config.toml
n_layer = 9
n_head = 4
activation = "bilinear"
norm_eps = 1e-06
rope_base = 2450.0
attn_scale = 0.313
bias = "none"
init = "uniform"
init_std_qkv = 0.0469
init_std_o = 0.0
lr = 0.00257
weight_decay = 0.092
lr_head = 0.0139
final_lr_fraction = 0.1
doc_mask = true
Each number is 128 + 24 x the weight over the matrix's rms, rounded and kept within 0 to 255. Layers, rows and columns count from 0. Numbers have three digits each.

# layer 5 MLP gate, 256x128, rms 0.101, rows 0-255, columns 0-31
156182125136125140119118125143122115095146098125111168149104129101151082160116104142110105145161
191099156116164096107128136102160088161146126144169144155097101145117118168128086105120117114132
109144103145140090148144118125150156133153099105102143102121086111138155130130128110145121117158
141131131162136108099147135104118186131111089107121124120101148123155157135127147107150107139132
100151140139103099107111081116137133099141122183118145141154142108097078087131130097143127132134
148163117116155135103137153167125071165102180150109095126129108112132087109090099125138145153126
155095119117126125094122082158134147095110101087144096119131089123101096098181090126114133146126
146135176135155105139105137148145091083119125117174109162111101112139121114152142145136170141119
108124134135090093107149146086140138161154128116127136087152173113080098103160148127142176133123
102161113129137111144144150128133141163127143147123124145121165124065147163115147089098083131107
137147148136133127174125140137148162108191078127132122128138090135142089128111150121150159052119
120142126073116135165149127146109125079112151100102165135148148119101130090126162129111129125068
131148149130146107145093131128119131134137112187140128136128095184095151103129133104117097078124
114074149138135111131121132136106101125136154121113128110090121127147134132130117137073120134147
134114167130122143115102132164112117131113131152139146161113101112152097119119132142121144147145
164151082114113139145082089116144088149165178107129111131126171143122135110146137150081147086134
118101106155151098145102151118114149088134108162105116126119126072187152107078097185143135135123
089139115087095140121110120144166137134138146123120165112131130136120099126147087138139119116138
126123094127154143132091159164164147128144100119163109134166141095146124112106148157132077108083
168136111092086137116182137079140105125140137111135112108135086142135121145089089151141151158125
107097125152141097107123127104151129116116141105137106145101109100119100128151106155120123127143
092095170131107105132146133150115113138125105155146102140147142111068146171092140132095122113117
103116100143104137158120147118118127139173088161137095125118122104122146126136122134125138147130
088137132120125160152065138140105106128136158128131176119149139137104101124085145128128135115148
150161129110161110129121097110125170130154158169175101150150126140131143106163146138153187139129
131148150096107099161083158143114163169140078136125159111073133124095127125095135071140136101150
124152156112095146122116184142135113126107113125134124103121098124137127121123139088116100113153
144129149162112124110169177112129149114135087126138121143118160146142126103175104139123123150126
115124144135169137140155107095118107177133118098146124105129135117132110127125122088135109122146
133130139118106092139053134120104101138129143111182148130134194131104116132151116129119156105159
093170119153102134104187121183110113186124154104121108146116105082087149127150105109128111145138
094095147098122105112111077141109113121153103147105179163133130125128138141148129163115137100084
119136081153135108094147157152142156101137085113160147127113104168113127139138111115112132120125
117132101169146150130143127149156134137108134129118125093152141116115151133130066144148114139133
134119113139081121123131135092102130134113157140098152124088110103137149116119111173119087103134
155125107167152117112145110153153132149119179118172126166124175110093126126139127137120156122127
106091124167143088144126099148160182124142125111116113100093125106099161120124157128123111108152
147119132128090129187101151142105114135139078138125113163140110159126165108115137145124109158148
104122101179119129166135131143101121174111132123093145132102102145131153107108118142135084077119
139175160111150120073110114121115109155067137120077145126094104109133166128104121126136141149149
140143159099154143112089104118091154135093143129139151118092117145109138160128097079127148120135
128091113108121122145109091120142176117136148157129122142112166126126104146133154131131145128131
147108097126137177117155113117113140128153118153099139136127105132139145131104096125122141129157
119137147130082175189148166111124141144107129116150114156139144139101149152138139136096137087141
118114120145168107184137167115150115109138136097137128171129126125133098086143108134088124104111
161157113138143118111125157115118131151131119134111146160110145129157119123096120127106151141105
127131106138102147122133130135116143120167132109121081124147131159120157138093111147129122112118
100119174113133172097139109150149099129121150100112138126156130130128116119145115117132096147116
103106123099112080141178105184065143115129163105114128163120136130089142131112138143151119148094
142130119161119126155121123135133155136114153155127126111140138143096173114148137156110106120083
091072105138088137150130126141109127111140120145078118112157136178121119130095147095134110116123
164151141089145100112191168167127108100146098125171144143120188105126128124141119122148163141138
122119097073066143131143138126092111158098127179103103104107138144121110118120109095146156151141
160088185121157132120132078130166157109133099128080134163130146116114109136097105138174174150100
112189139107127131129131149120055150131107111161121164133139144171148138149109149142106114133138
139138100146094129124150104131139143129140138130163166155126154117139128139118158119111099112104
182097178094113165114111123183134095131143162128107086104154143153159099106124133078091135123095
131083142180115150122112076158103116137129116153124124118144125102100165158135181096129122100104
111118103151112119116107096119164176130125157157110191117135152140100124147105083130124171132139
084105130137154153166142124143160141091098103116129126159127156133109129152162150145130109110147
166142170124147098119105125088154079147124123134103164139136149126134154145153119148116128146099
087150119178137098117101100150107166076127151120124127116163115127083107177096140142161128097125
138151139134076145118118113120093154092100120165126126116148155144122127137123132142125121106154
087115161138130132101115135140106115139139132147154133140164150147145136168110136156070119111143
098136144121177116128088106091146113132084138118111102138090105126127159134166125136136135114073
125125161074116157132090127122123154117113120182079117110156115151124169115120133101166129123128
152110150118129091150133100115120134156172107151145134088166093135122109095131171134163159132108
154133139117125157098109098119107127103129137099145073181129137149120084135164138150155171124130
157133164096139172126142115098114103152125161133163133073102094131130098146122137147102147104133
108156107138143192126130142125176136166152125102149143122087117080122126147168143126159067153125
152141128145075169103116131111140149122150068101118104093170102065137137148142150123162123116133
169099164143101162113154123104127139099131148135110132120142110116114140140127160099111121119111
118154166130180113127108125109143161132114122088145134135154173162126155110090139101111120152105
140109179130145132114111132172145160157137049137100086102147096125107099133123128165108151185128
127117131116129164163153121158119143095101157135157147137135091108196140148130155112096099165115
192098117111157138103128117121152079101133120095100104152140113158119098126168108148128130144150
083139179112158118147124102154106137130167116117135065114116118192125115137102148090166162146149
095178156111178158148156172134138129109156151090116092141131109159182126118152102135127091154111
126159169118168133117132110127107149130138141113121176099144130154110146078127160109128112087152
112085132111106161159109136131090090138113161132138098121141088093151168173084136147122176127162
101124115123118105156167111098080139142114117118130168134154147122157159115103168129156147175121
124082128121105152138141127139151170094092144117093136149128110106126149130131126152119126102106
125108110109132149126086134100100134127171126152125122129140131133145109113158137124118162161105
100134111108114131106141093128134123122122128131110087143138128160144105128121087106164127117154
125143127117133125109115134136116137120117122105099085124110111124124111115161110083150149109085
134125102158143120134107115138115113128143145153097124117153102114138131134143129158147098135138
097139146146145091156112141110136128117140167110103106158129129150100125130108129149119157103100
086132157096131130127163091088111124076124116091130173141111141127164142155147155140128101072127
086188116170125135151092132152095172124136131107175145120102104163104134107174133097149134140145
193129159122158117153145104121141147126161106146175164159123107135119104111111136121175104116137
108170157163135122119122132151101122127127131118130162102097131115083119133134148107140091124148
120137144140114167091135173131161139092149080146103090180136095143163113159125045147159128178105
115117170100106126108133134119121103137158130149156099153098104135153146150118157170117140126098
163130107115135112113162169118139105135131159147145152127157154125159097130139136136108101114154
160111075146130152123129121127115154127116148146175133131150143162159116142102116135114145115131
093126111125140132169104048109159170139126110091145105141098136123118147129142147156112108148137
165129159119109144121105183131150098140124111140102152124161117082170158084149092133163132115131
143106091117154135109125126108123101080124141139122127146120156154130160178106124100155132087147
093094140131122109140117112103138146126148099131143068126124150192113132127126142188121080142110
188081143145120071143131159158132093158114125112118097159120100144104076120103157175145150130128
118121138153074165148141143119097141130167137127116158125137106137138136129168142183125124113165
117129103171110113136125148127150155167146101144181117139149151123094135089108127140150130128116
127190122124085182149126112116110113172113073146124125113162107157086125122126194148114161143146
109112146130130128129123116116127126154120154190086111098167110103151135141109127084116099151098
077125117129114142129123162121126139186128157129113097112162114139135124121144146163103084135143
166088113125132145117153103093118127116114113121136130134093135171112160139143133108127108124147
144134091165124118119077164128124080130131111133146124141185116121133130123125128119106156146146
125128146136155121132117158135155124127116125124151106143084191088107124126122153147086181136135
109057131191139142135111139143134075190145109165130120090125145148139151110115117106080137159116
137153126119126109137131134138147138091118170098091138110089134127087137136115126128098152118178
108143128117113143167129137104114136120114090144148110140151132153154138181119100117133127111174
080101140105118169135123154117135133080098123137123123116117160130091152142134124122157100135145
115109142130083156118147142131174142124122106137092110090129070163145141140117130130149117097147
136132135102089146094163148099081164115068129114128094094124087129112112144138117117115097134133
153141142134109164092123105190084157104139145169136142116107121125124152135082147125116134137085
114111138178149108147116130132129114086119175156137123143135149127103190103126155150140128130163
056146143104131105143111134117095144064102102153095145110096145123162094106161149160136150123104
110132119150146152114111110108141119114128164157118105143135164160108114113165158114113098146121
091136167103109148115162191100113110151126102148084159096106153128164153122160126147118127135137
107170122121157162129093071148133105109133094099106143129131116162091109129165128132151142080150
159120100158120086110119101137133163141099156141137148126133089127159120162102096120098119139118
142163139119160123101124137123154116127134142152143133142098122182098171112115128131124141126093
135151099135134115137126157130108132109140154146165128154113125181119140144157092147117100132147
105165117171113135130121180117140144137120096138123082091100121140172124146112123132075105170078
096149174138133108175137162117202112098110125153156083174148149132144130094116112157110181122141
151146114141079113154134113128145174138143178097110135153159149108143159140113103106076141133123
143122143113142102096147133137122109123119163088105108105101133145098102102139119094133148104117
085098118134104126110126160101145117133138156098146126100113131132138121159122154119129153140153
090122081136124149196126155103155126142133135108147128150115131113100129112157153166131138102091
105113143108115145130150109103130149119139151066155085115113147147097141138083160115158144123148
124160149113160128139138102101091125146112134117138126145121172114105119100135117173090113178113
139105145118124144159137133108133153069139154113168097163152129125135096157083144147126153113108
135099133142127192129141101147116154159135165108118067150119110100121134121194150117114129165141
120162120138145163109162140121091098118109143102091117133127161156100159124154107151121117134118
096147128094119130116146138079117099139149102151092128141101161113084126143132104161106149191148
078128089098140160120120121107111112137122177121124108147085195148121181129105139121134122130113
099154137107119125136128112145101199140162072144134074139137164151131074108114146100147117145133
142133151151108127098132095118152150148129137103102091120179138139136132081113079120127119092131
073162150154125126120124133093136142123094136136126130105130134133110129132100113158140096083137
133155192100126127120136127109116133143130146110102137116131104103135143124134098143081111131125
139102181124109147137111131151146117153185121136125115121126122153174160139138166102153160144139
172104138105163108102141112112161168121161093119129129162089066144108071108123131082115131169127
113079159113103168068127126138141116131121127151124163067149110122149122079119134112138122116137
131095118112081125139104133158107158075152127115148102119155149140105124129144148123126168123097
168135125124127134160127135140150080095116143141160083119125122158114123129132170127136149137163
176106112141161142109168150127106082113152116094084117151132157083146169153085117114109084162145
131163125117096120159101102108120134112114161154141156145145121150091120090176186126102169147126
119083135093111129143144143149110129108125154136108080120123125129077139098136106110136129102099
122157088130116130150130095189131117129115150124143121136135121129138096115081133110093092133126
122079153146087122131150170125089102116114128149148172150108169153094157147119135147140164090132
074137109098075119159138101130144154121100153178103152151112160093136111140084132161174074127130
075130114099103125124121109145094147145139113141097130126130132124151129175129128134116139118108
086133149112083148115132138103160142109104154125116135123133163152138108098097153151102092108138
113109126124106127148102144100134178116112136167102093116119102099133178108130161150131132151151
114129097077090154130132102105091137117116122119092132144108156106086145126155138073118116141135
146162100103122112190109097110093106154116137090133163121148137114141085083160145104159145093110
085142080130143154085107128139129131127122112108101136116177111170147147081101082108130129118131
141091144136186113118132150162129160099129110148120114155052131145112155136143154169130171151126
107118137138163113152092157134133141144143128125098128155089171098144104118124105130122136130136
124145114116088113122091093104067082088133091169139141111128140093116104107099140142133136165145
110100161181125149126117078151111101129107158172119123131127116118116074121168140100138172123101
096102111121084161158114096105119132114147135163144126129122150107120176148106153127105154130092
085106141142117101189111147143157105137150124154152137144110138117147134124153151145109106153095
133130118104059129165108130091159119131120104137140109148130100114119101148082085148161123114119
119172103091125115140097097109137147130160134149121173140114123135118112162115143111139100073132
117079146121126150154099131153091112106155135108121133113132133121111143132128126133102164133089
170130100107120131133159156130149105116111152132101126123107122136104134116161113145121132127152
121152150109087132120187148109116133149139109122133121136136127146114143129111117182102128138097
126117142159113115155144172105170168080136099110146139125085099152145099134130139090138112154148
135089096136065153128130142122120108077121153139153143138109141112122151094149161138119100099092
157149076128167092108125150111123155170103143094097130107108104149151150098102142107108101097096
164115117113071148113124127150136116082138136100075172100181125152145156115150152102124130093125
116151106102106122159148135090124116117097164105127122137126148116127114176108099168092134193113
159142125108157115120171111137143115126142160105149159122132125104161112115148090138125110191136
135103064091119157082090082125092135116140123145131124116124098097128114107100125133124130122145
132185170114139137105127124153102145128138163139113142114140128152071083144106099132182107137138
181098145112144128113125093120062160131121111131144152119143110125097152199150083119099133135118
121135121120160094100092113090143169162137088132090074132179104093140126083143116093131165161149
134128140115149151112151149115099144102106144127128095179131139132142095114143083125103137138116
131123135127163086105129109145128106122101151164136157178124146143107142114114121103158102115107
113126150146130111124132109125141150132092111139088103146109104153139135127112104105127149158151
114114150129096162137115146124129086127133120126064128123154158140154133119140113116113147122151
122166140095154078111132113155172096125131107138095150075122134111108097141130108131107111101111
138158137134106114148146074109121158125121100124161174125164115116092067161160130161158129105118
173138134146098121133092110131083085121097146114138075133107137137120123135137137133107066167133
128129140136155109140144095136157132125126144077137129161177093142125109067159068133120117117121
111099148116139121176159093139116113144126082098090119110172132112112133173086102095138144093139
158112129089133179160133072105144137100177137133134134121153104081113132151115170130156123122120
086147123120130162169124109100095118114136087108153084144168140135096088107138188151177152130113
115175142188143099155142105133175155096144104147117134124132091153065127158119168124121159107140
151127082115117126134144144160080116136131142107076133126107140155140116146101115153125118136159
119101151140125126133137114097102122149140134107125151055159130126154140108114118087195164100120
137120115079117112094130135137116091157118123113145135133122115121091096110160124115126142137148
114130093142109128117116112145123119129115133129117158095107147152110160159086135109141141146150
098132125114143134163139145115146088127132131106122181149158119109092134133117111056133135134135
087130134143124146139130155145098167130109151119153102085136179135142140140139126147121145141156
148071112088099098131113110099125163155111101102153135161099111113160101157134135095165101145131
130138151129094093167152149123139125111111137109148119108094128185108131122183133145105117119123
067127156134124116132136141147101171134118109146118126127143148173118125136092124121109095084087
140154078096112146148137137104107104096126137126112169113138160147099140110138103117130162123149
130119115131116107131125121158126105118139154123143086153135159152159122120140103139118140167166
164094100110168186115121109116142120151143094142101124102125103164099120165122132100109077149138
167127089147137101152130092116139147105119150145148097162120119136133085103145130125125134108145
143152056096143119124130107089128127168120127145100119132147173116095107123113087157161160191122
098128137176107104140127161135147122134115122094110147168101146101103177124126099166110123119120
130132140147087111087146147122139122167136132122107140165120117146116118123155163122062167120147
139132141087141090119136124080138112103106130106151119093111137151091164139079138116139154144139
118123146101105181128114098175103085144125164165104122125144121108119119119153099144116133098132
127119156105101136103158110155145187135123141118137182142136070128120102118109132147106111120136
136136140134132119164101121117179145153123117142117163114123097109127108099188119096142116147133
123098111098137114119114180173115118135136151138169111128118158136139102101165178137096165108113
098150142149108160112141145114166098087146129137156144148135168127116149143140120101147143108131
113139132141177102171172127119103146093132124112123096141086125115152137088147157120103158145109
135148100096109107090111144112158120106135122157150124136079111110115138127094175092129097143133
101096132088156142122164119152144128125168133143135080102098128137143136117105118131150079104154
098168146118151110141087163153128138137124134101144121169083151129111159105127175122135122148148
145126100159149111166111145091084125162141098124154107134173140123122172131134101112111134115119
104075125103094149102141136141119135104145117143143099137151084129141112186088112126106134108134
138140119131133141153140121143107163171141097097118154109131158160204081121120107100097115098120
097167100088106131100156101077092157120107113174117129122122120138163101131106128106123075112121
114133137154123065143180145117135089144138159094123124112074126143148125122108156160130157108147
102135149092112135085107116129110123134146064125140122144129071139073080120127119123131134174139
136129114117109156151161145116116100123108105111113118138119124089149137145085138142156123145137
123144132181111139165082130181126124152133105150139138105157174132126140162125138120138157073132
079145121093126191098132097114136140098158150139153135129157153129128124144140110085130149142137
157116110155111112102131124125158133135138094105101132131092120125111105128140117131119103154133
118176119156129133178111138178107169121101082183116103143108120144155120142146123143124129152124
147119164152140137140114129142133137184169118113147118095142130132138128110172116169088116142129
164092139141135147104108125104100114128123133131113097131123132117159102076112132139166093128134
133130158142134138142172135105143164127131153120150101190133152099137136116125166091151115131122
107119125106126183094083128146137133088158156160110160125123123118153142128102155144183156131175
152155110105109117126148136127130084130097126102116125097144142071108108115143127142079126114128
138152134122148095113129100117094154117148140141112149199139140165111169064129099157182125161129
145152131130097132145215161130117167151116110104123130125155087100150155099126143125118125132150
171136107104153105156135140124164159115119150147192092169114099156120108121136096164128089126146
129110111154160117127136132128160121132169125138112102162122111114105150072116152117121146145106
142141136113158126143135167106134155138123141111142082144113167118175148100074126118108093144106
159075118141171134141133139150158130161110134152192120108174133177096124154108102124125126135154
142117165131100119167127101102087100144109123137166099148097109137096116142121123158146179099109
132129116119135107106146171134122153099149124171097103114117103150170161091161095124105153119136
160128127109082086120140130151095118095122138093102127148110095160142087150182141152121151146098
118109132115136131124103113163111131137123090148111131129067116087116120154137124106118114124111
157090149153118120167182133130182136143158159105113142157171177125140156108136146143103153172127
124123108159169111092139118115132135124144097174151110149119165117124138117144116113130118148140
147133130096146121080172130106172156127091140069103143130120127121137119112130122112154087099148
150151112114153143157155144181136117114136129082155124180183103178184100130158132132122118128134
149069142115138105131139116087147127137107128129136168148142092060119172142109131103149119147119
145129126174120132149136104088118158089145116142114148102175103163124125129098118135168110175127
147152137128172160142138098144108118143160122132151112099119146133162131160094104153095120125113
162138125168097120129143103158176161097133166163129123135131115132142145164143106134129132134141
110114122121097155154134124142132083127105176121128100125093131113115112150124156164103147148152
133133078110119099157129140117124075132112126120126074132140185120151131158154091105109170106167
131118119121134102146132160109104124169132148114113165126088099084102133140169114114133112124138
110148167135123180186153122121134153104114123128107120092121158142147141130172164104166156135097
154188110093137120112159117125115130135135096134126169121153126126113120105172143083134129175113
136145108043119131114120145131178133142123129119114133150116113130139110109172161097122133134081